{"head_dim": 32, "intermediate_size": 384, "norm": "layernorm", "positions": "rope", "attn_scale": 0.177, "tie_word_embeddings": false, "parallel_block": true, "init_std_qkv": 0.051, "lr_mult_o": 0.848, "final_lr_fraction": 0.02, "batch_tokens": 16384, "max_seq_len": 512}
Each number is 128 + 32 x the weight over its row's rms, rounded and kept within 0 to 255. Layers, rows and columns count from 0. The size above them is the row's rms in percent of the matrix's.

# layer 4 MLP up, 384x96, rms 0.104, rows 107-138, columns 0-47
size [108 109 102  94 107  97  88 112 125  30  97 103 117  97 112 120 107  86  71  94  95  87  28 119  70 118  43  96 100 112  94 111]
[[ 82 147  94 140 147 196  78 157 159 141  86 145 141 117 128 108 159 124 103 142 131 159 122 106 162  72  67 108 125 142 158  84 147 138  98 116 130 115  92 110 121  92 171 133 102 161 161  71]
 [ 87 129 100 103 120 129  86 109 139  85 136 131 156  76 128 172 129 175 139  70 154 165 137 129 172  65 151  81 140 195 159 116 157  76 117 146 127 123 114  83 138 105  75 170 177 147 189 150]
 [102 141 156  96 195 101  94 119 189 159 151  72 131 121 108 165 109  66  68  65 156 107 104 151 146 106 114 173 115 139 105 109 109  91  48 105 109 126 151 129 109  98 134 103 120 173 114 124]
 [156 149 151 141 134 169 130 105 112  81 126 108 105 175 136 188 127  72 150 152 166  86 114  99 127  65  93 128 156 119 126 117 140  99  78 158 131 113  78 110 124 141 123 100 162 134 124  70]
 [ 75  93 136 153  89  93 140 154 146  95 123 152 105  92 143 122 121 191 117  87 141 150 145 112 204 141 123 125 121 165 150 195 191 153 123 113 153 129 128 110 166 117 103 135 128 190 164 173]
 [ 98 151 135  96 176 153 110 143 126 153 148 107 168  82 155 166 105 125  68  95 103 166 123 147 156 114 115 143 154 139 186 114 132  99  77 161  65 106 121 147 102 123 208  78  74 189 132 115]
 [ 81 115 131  91  81 154 101  85 129 103 145 123 170 121  80 135 102 163 107 203 144 109 166 136 160 111 165 104 158 169 105 115 117 131 153 120 110 110 112 145 153 109 156 124 178 135 123 120]
 [129 106 133 160 153 137 184 117 103 140  76  89 128 144  58 103 109 130 111 138 158  93  82 136 175  85 134 152 102 114 144 125 184 105 109 154 130  92 185 107 180  68  97 112  81 132 119 101]
 [105  92  71 139 141  92 120  84 175  92 199 149 194 107 162  88 145 127  96  75 123 118 145 115 142  93 152 125 151 159 130 153 170 132  88 122 156  95 128  86 127 112  80 143 152 141 164 158]
 [119  82  74 117 135 180 125 142 115 157 123 111 130  86  86 135 135 103 186 136 134 112 104 111 150 165 121 143 142 140 108 175 123  54 114 129  93 124 173 103 101 159 123 136 187 138 191 167]
 [ 96  98 168 138  88 132 168 142 193 104 182 177 149 134 103 164 135 133 143  90  68 130 147 184 142 130 145 105 104 102  93 103 167 146 134 118  95  95 157 111 137 137  93  82 148 175 166 123]
 [118 118 110 129 113 126 107  93 135  94 140 102 132  88 138  97 117 182  83 129 172 132 114 162 188 133 172 122 172 109 129 157 165  74  46 147 126   0 132  99 134 107 129 106 153 149 104 130]
 [ 98 167 114 139  84  72  89 117 129  95  75 135 143 103 123 174 127 126 163 107 167  93 102 144 155  87 108 132 135 118 169 131 131  97 140 172 158 119  64 101 187  80 107 102 110 138 170  73]
 [105 107 138  83  80 130 215 165 166 146  88 118 122 128 144 179 111 187  96 121 125 162 118 157 147  88 163 102 121 161 168 160 156 106  64 135 139  98 127 102 147  70 127  98  83 167 137  70]
 [ 85 101 167 186  81 134 223 143 110 126  85  77 115 146 143 127  98 113 112 129  88  95 130 170 142 127 101 107 119 179 119 106 130 126 139 155 170  93 119 102 131  97  90  76  92 136 177 123]
 [108 143 101 116  71 127 113  99 137 150 108 160 208 129  89  97 114 156 172  83 104 163 152 111 157 114 102 108 145 144 166 149 175 134 130 199 118  97 113 136 111 138 135 166 132 143 138 146]
 [ 90 133 156 126 139 104 118 122 179 120  99  71 103 136 114 161 119 122 125 136 140  71 141 152 199 104  96 179 102  68 136  73  98 113 112 146  73 113 133 145 160 124 102  48 163 171 177  77]
 [ 67  83 146 140 136 166 158 119 152 111 171 107 161  99 108 124 148 120 106 120  98 136 106 134 183 104 148  89 161 163 163 134 159 100  81 124 117  73 136  97 169  72  98  62 124 184 165 150]
 [ 84  97 120 151 107 181 143 176 113 129 109 143 167 131 133 160 137 151 154 115 138 129 115 125 160  88 146 107 179 164 129 149 161 111  86 184 136  75 103  97 179  65  91  81 122 155 184  85]
 [161  92 101 164  74  82 102 143 128 125 188  87 149 102 162  50 146  87 174  77 140 128 148 173 125 156 105 150 104 199  96 144 183 125 119 110 140  74 176  76 181 139 121 137 139 122 150 107]
 [107 134 171 120 138 115 133  72 184 128 126 111 189  96 147 127 115 136 109  77 135 136 125 123 200  69 156 183 146 163 182 100 157  71  72 150 131  87  71  99 118 107 119 109 135 195 174 115]
 [ 84  93  98 111 131 150 114  97 172 115 148 153 158 136 130 133 156 130 122  85 145 142 116 152 198 106 145 125 126 167 164 147 199  75  44 114  99  82 121  86 167 122  94  66 143 197 169 128]
 [119 165 182 131  58 104 112  94 159 126 112  98 125 213 236 118 102 147 129 150  85 111 123  82  84 157 173 106 132 114 149 102 127 145 112  91 111 133  86 132 131  97 108 120 144 140 141  86]
 [114 119 123  68 153 146 106 108 165 132  71 141 198 165  75 108 140 198 135  96 134 179 155 111 189 108 107  68  91  84 150 123 133 111 110 116 104  92 118 105 141  77 154 109 155 164 125 121]
 [101  78  78 140  84 158 156 143 130 115 105 121 138 120 146 145 138 160 102 103 129 130 132 150 149  79 131 126 180 126 161 156 169  86  94 164 138  63 160  95 165  72 101 139 158 158 160  92]
 [ 86  85 110 140 126 106 106 134 195 116 189 148 193 111 112 119 145 161 207  35 118 106 150 135 129 131 124 104 166 155 132 138 149 118 113  98 157  99 142 111 117 126  94  65  74 190 124 107]
 [105  56 154 104 100 136 138 117  98 153 103  99 102  62  95 175 130 117 117  47 152 199 150 141  95  98 163 112 103 166 108  95 137 149 139  90 162  90  97 145 164 154 148  88  66 132 126 118]
 [139 124  54 138 162 139 207 170 114  95 205  65 106 122 121 136 131 113  79 140 138 144  96 127 155  84 211 113 159  87 110 100 152 156  85 148 153 104 198 124 162  78 132 156 134 145 127 126]
 [136 109 111 179  84  76 153  99 121 114  60 127 142 204 100 123 130 207 143 130 108 131 188 131 180 126 116 116 108 108 138 160 143 154 144 138 120  83 128 104 123 135 133 126 107 155 158 138]
 [ 96  85 122 109 148  67 135 143 148 105 173 131 179 119 127 123 104 196 119  86 111 139 156 128 200 110 172 121 174 171 150 146 133 148  90 184  93 142  86  82 138 125 105 154 141 202 120 132]
 [ 97  87 138 112 181 139 132 126 134  60 127 152 132  48 109 148  95 151  83 109 124 119  80 181 152  82 149 156 151  81 170 125 152  81 158 122 101 143 105 134 159 112  57  83 106 160 117  78]
 [ 71 152 160 163 116 159 136 125 157  62 118 133 114 163 142  62 140 136 141 145  69 161 121 165 134 123 152 156 113  96 184 116 149  94 123 149  86 140  20 129 104 169 153  69 154 137 115 118]]
# layer 4 MLP down (transposed), 384x96, rms 0.0541, rows 107-138, columns 0-47
size [129 102  84  85  97  76  55  80 112  14  87  98  95  90 107  94 138  93 123  81  99  93  13 143 107 162  31  90  98  95 117  90]
[[116 130 178 106 110 143 127 182  83 166 131  51 144 138 117  71 132 139  98 121 154 128 141 145 111 132 159 128 178 166  80 130 174 104 106  79 114 117  70 115 157 136 126 142 109 146 124 126]
 [151 123 117 113 115 135 134 126 133  99 121  88 169  89 117 135 147 139 122 129 113 143 140 130 137 101 115 106 160 170 121 128 204  90  91 165 128  63 174  95 125 112  41 132 160 161 188 155]
 [ 98 156 108 127 117 205 172 108 134  96 136 167 151 134 160 131 127 159 137 171  78  97 167 178  92 157 112 111 102 167 130 132 110 126 116 130  95 123 104 151 170 138  84 111 158 131 131 162]
 [ 94 129 139 153 125  47  76 165  93 109 139 113 169  91 134  75 109 169 111 114 136 122 203 103 160 191 189 164 135 139 138 125  92  91 130 111 129 194 154 181  99 163 132 144  95 161 190 194]
 [157  86  78 137 101  89 138  87 162 138 133 131 124 106 129 108 178 167 142 120  62  64 181 137 139 179 135  76 146 125  90 183 100 154 155 141 125 213 159 156 122 147 123 117 168 138  88 146]
 [130 199 127  76 160 137 182 138 105 122 141 143  93 204 138 150 133 108 181 136 135 109 139 142 123 126  84 128 165 106 117 130 107 141 111 117 158 120  92  91 105 112  68 158 152 131 180 131]
 [142 193  89 140 135 133 131 152 135 145 146 148  48 155 130 144 159 153 156 114 130 115  99  87 135 118 114 172  68 121 124 170 164  59  54 108 132 115 147 113 126 152  72 126  71 100 115 167]
 [103 150 171 170 115 165 129 183 155 132 175  73 153 149 127 150 149  88 132 134 121 102  58 101 119 126  97 124 123 134 167 123 136 130  99 123 154 122  53  91 175 142 137 132 142 144 115 151]
 [187 130 164 107 109 146 174  96 119 107 140 133  76 154  95 120 138 159 172 132 136 132 183 127  92 105 114 121  99 174 118 106 201  48 172 125 124 143 140 139 150  98 172 146  66 128 170 173]
 [ 98 137 156 140 142 125 165 131 173 102 132 134 148 105 132 146 125 124 122 183 141  34 158 163 120  95 164  98 139 172 127 178 163 220 127 154 133  86 109 119 128  55 150 120 162 122  74 126]
 [193 175  77 145 128  11 129 126 119 157 172  77 116 165  53 142 146 140  88 171 177  97 163  77 108 148 103 105 122 120  91  83 136  62 150 108 111 144  96 133 165 102 135 113 119 121 122 132]
 [ 76 102 140 147 144 167 147 163  98 109 130  71 146  64 160 103 201 166 128 124 107  75 140 176 138 171 125 137 157  84 125 117 153  96  90 154 157 143 162  80  94 141  98 157 130 187 129 180]
 [160 164  75 149 149 154 116 194 121 119  74 132 107 125  84 182 150  83 158  93 137 101 113 131 175 142 195 137 165 120 181 107  56 132 144 116 185 137 140  80  81 140  90  48 108 101 147 135]
 [ 66  91 103 106  76 138 156 111 136  99  95 100 127 145 132 140 155 121  93 140 132 151 178 163 105  73 130 115 139 128 178 149 131  42  85 145 172  51 140 107 149  64 135 138 101 159 142 106]
 [ 62 199 114 112 171 127 122 207 150 148 152 137 134 108 108 101  63 125 107 124 114  64 120 125 143 126 103 107 136  99 128 121 169  99 110  84  62 165 121  68 121  82 115  99 151  48 146 159]
 [114  83 129 176  94 101 120 165 162 167 118 148 127 129 136 135 163  65 118 135 103  87 130 107 142 135 118 136  94 150 122 129 152 123  38 143 138  62 108  57 179 109 121 182 124 167 149 163]
 [117 122 138 105 119 108 185 132 104 162 127 146 132 123 127 146 156 126 136 165 131  67 144 155 139 107 136 128 110 124 113 102 101 107 152  98  97 142 123 255 146 110 109 192 123 106 125 125]
 [ 84 131 130 129 130 145 176 105 135 125 119 133 162 133 108 135 176 105  96 113 118 123 115 131 159 159 168 130 150 128 142 129 165  53  35 103 138  29 158  46 132  63 102  78  87 124 140 133]
 [ 64  91 117 142  95 150 119 141 126 126 128 134 175 101 124 144 154 155 149 108 147 128 117 151 157  98 135 104 155 130 137 140 142  83  66 172 122  49 120  80 170  84 105  97 116 139 166  75]
 [ 86 185 171  80 173 126 118 104 143  78 124 107 134 143 157 163 137 147  70 170 103 123  62  90 143  84 153 115 140  86 187 125  86  50 119 144 115 162  52 135 120 117 150 120 125 125 114 137]
 [117 149 158 106 115 118 139  61 189 152 154 159 155  88 146 107 145 111 133 116 115 103 138 126 154  87 114 162 189 169 126 120 186  65  79 103 171  66 113  62 115 115 104 166 123 154 183 139]
 [ 92 106  95  96 140 101 129 132 109 132 159 131 140 118 141 112 159 119 120 113 129 136 128 144 178 155 139 155 156 151 132 112 211  38  59 122 119  28 150  43 152  96  97  94 148 182 149 151]
 [176 121 106  70 154 100  90  95 145 177 175 105 114 115 123 131 121 132 134  69 125 194 143 138 156 131 124 137  95 137 139 109  83  73 166 165 118 142 133 127 178 197 157 139 126 129 135 104]
 [135 155 142 105 135 107  98 130 150 119 101 154 186 143 113  96 155 154 121 140 128 216 143  56 214 138 133  71 131  42 146 128 158  74  98 154  78 142 143  92 104  83 133 143 134 117  99 112]
 [ 77  90 117 126 105 139 153 125 125 119 113 111 155 116 122 139 172 139 114 117 127 130 126 159 150 102 138 108 165 120 128 146 156  59  59 166 131  47 153  70 177  82 110 116 122 155 160  86]
 [105 135 141 152  87  97 136 122 150 119 176 101 167  94 165  83 144 164 152 116 120 119 140 123 163 139 164 135 134 131 111 120 153  59 132 116  87 114 166 140 124 151 103 141  96 130  80 155]
 [151 165  89 100 134 142 135 142 135  95 114 183 104 192 142  85 135 156 112 196 114  67 117  95 172 126  97 157 142  93 129 113  90 107  87 153 105 176 141 114  84 143 132 154 202 170 114 163]
 [ 90 186 202 188  62  67  61 135 119 101 133 195 129 156 105 100 180 129 161 106 149 125  92 102 132 106  89 144 111 109 135 101 145  97 115  89 116 144 147 109 128 146 131 101 131 109 115 121]
 [150  81  87 190 116 187 121 154  84 117  94 181 161  82  91 157 170 164 115 173 150  51 190 133  88 124  57 139  76 143 163 188 175 111 125 169  98 130 137 114 125 125 170 195 141 185 106 101]
 [120  97  66 119 112  64 135  78 134 124 155 184 142 173 115 151 128 181 139 129 122  71 156  86 191 100 175 155 170 112 140 164 127 144 138 133 138 110 121  55 107  95 190 142 104  95 165  77]
 [105 106 149  86  96 153 124 115 105  82 170 175 183 144 116 120  96 139 106 143 196 167  77 128  57  92 110 163 170 117 118 101  90 152 203 155 115 134 115 220 117 154 172 112  81  95 123 130]
 [ 88  81 159 121  67 153  92  66 138 125 148 100 200 142 127 114 180 188  91  91 161  96  65 132 155 158 126 113 152 107 162 110 151 100 106 143 132 135 131 110 151  99 165 138  76 134  99  90]]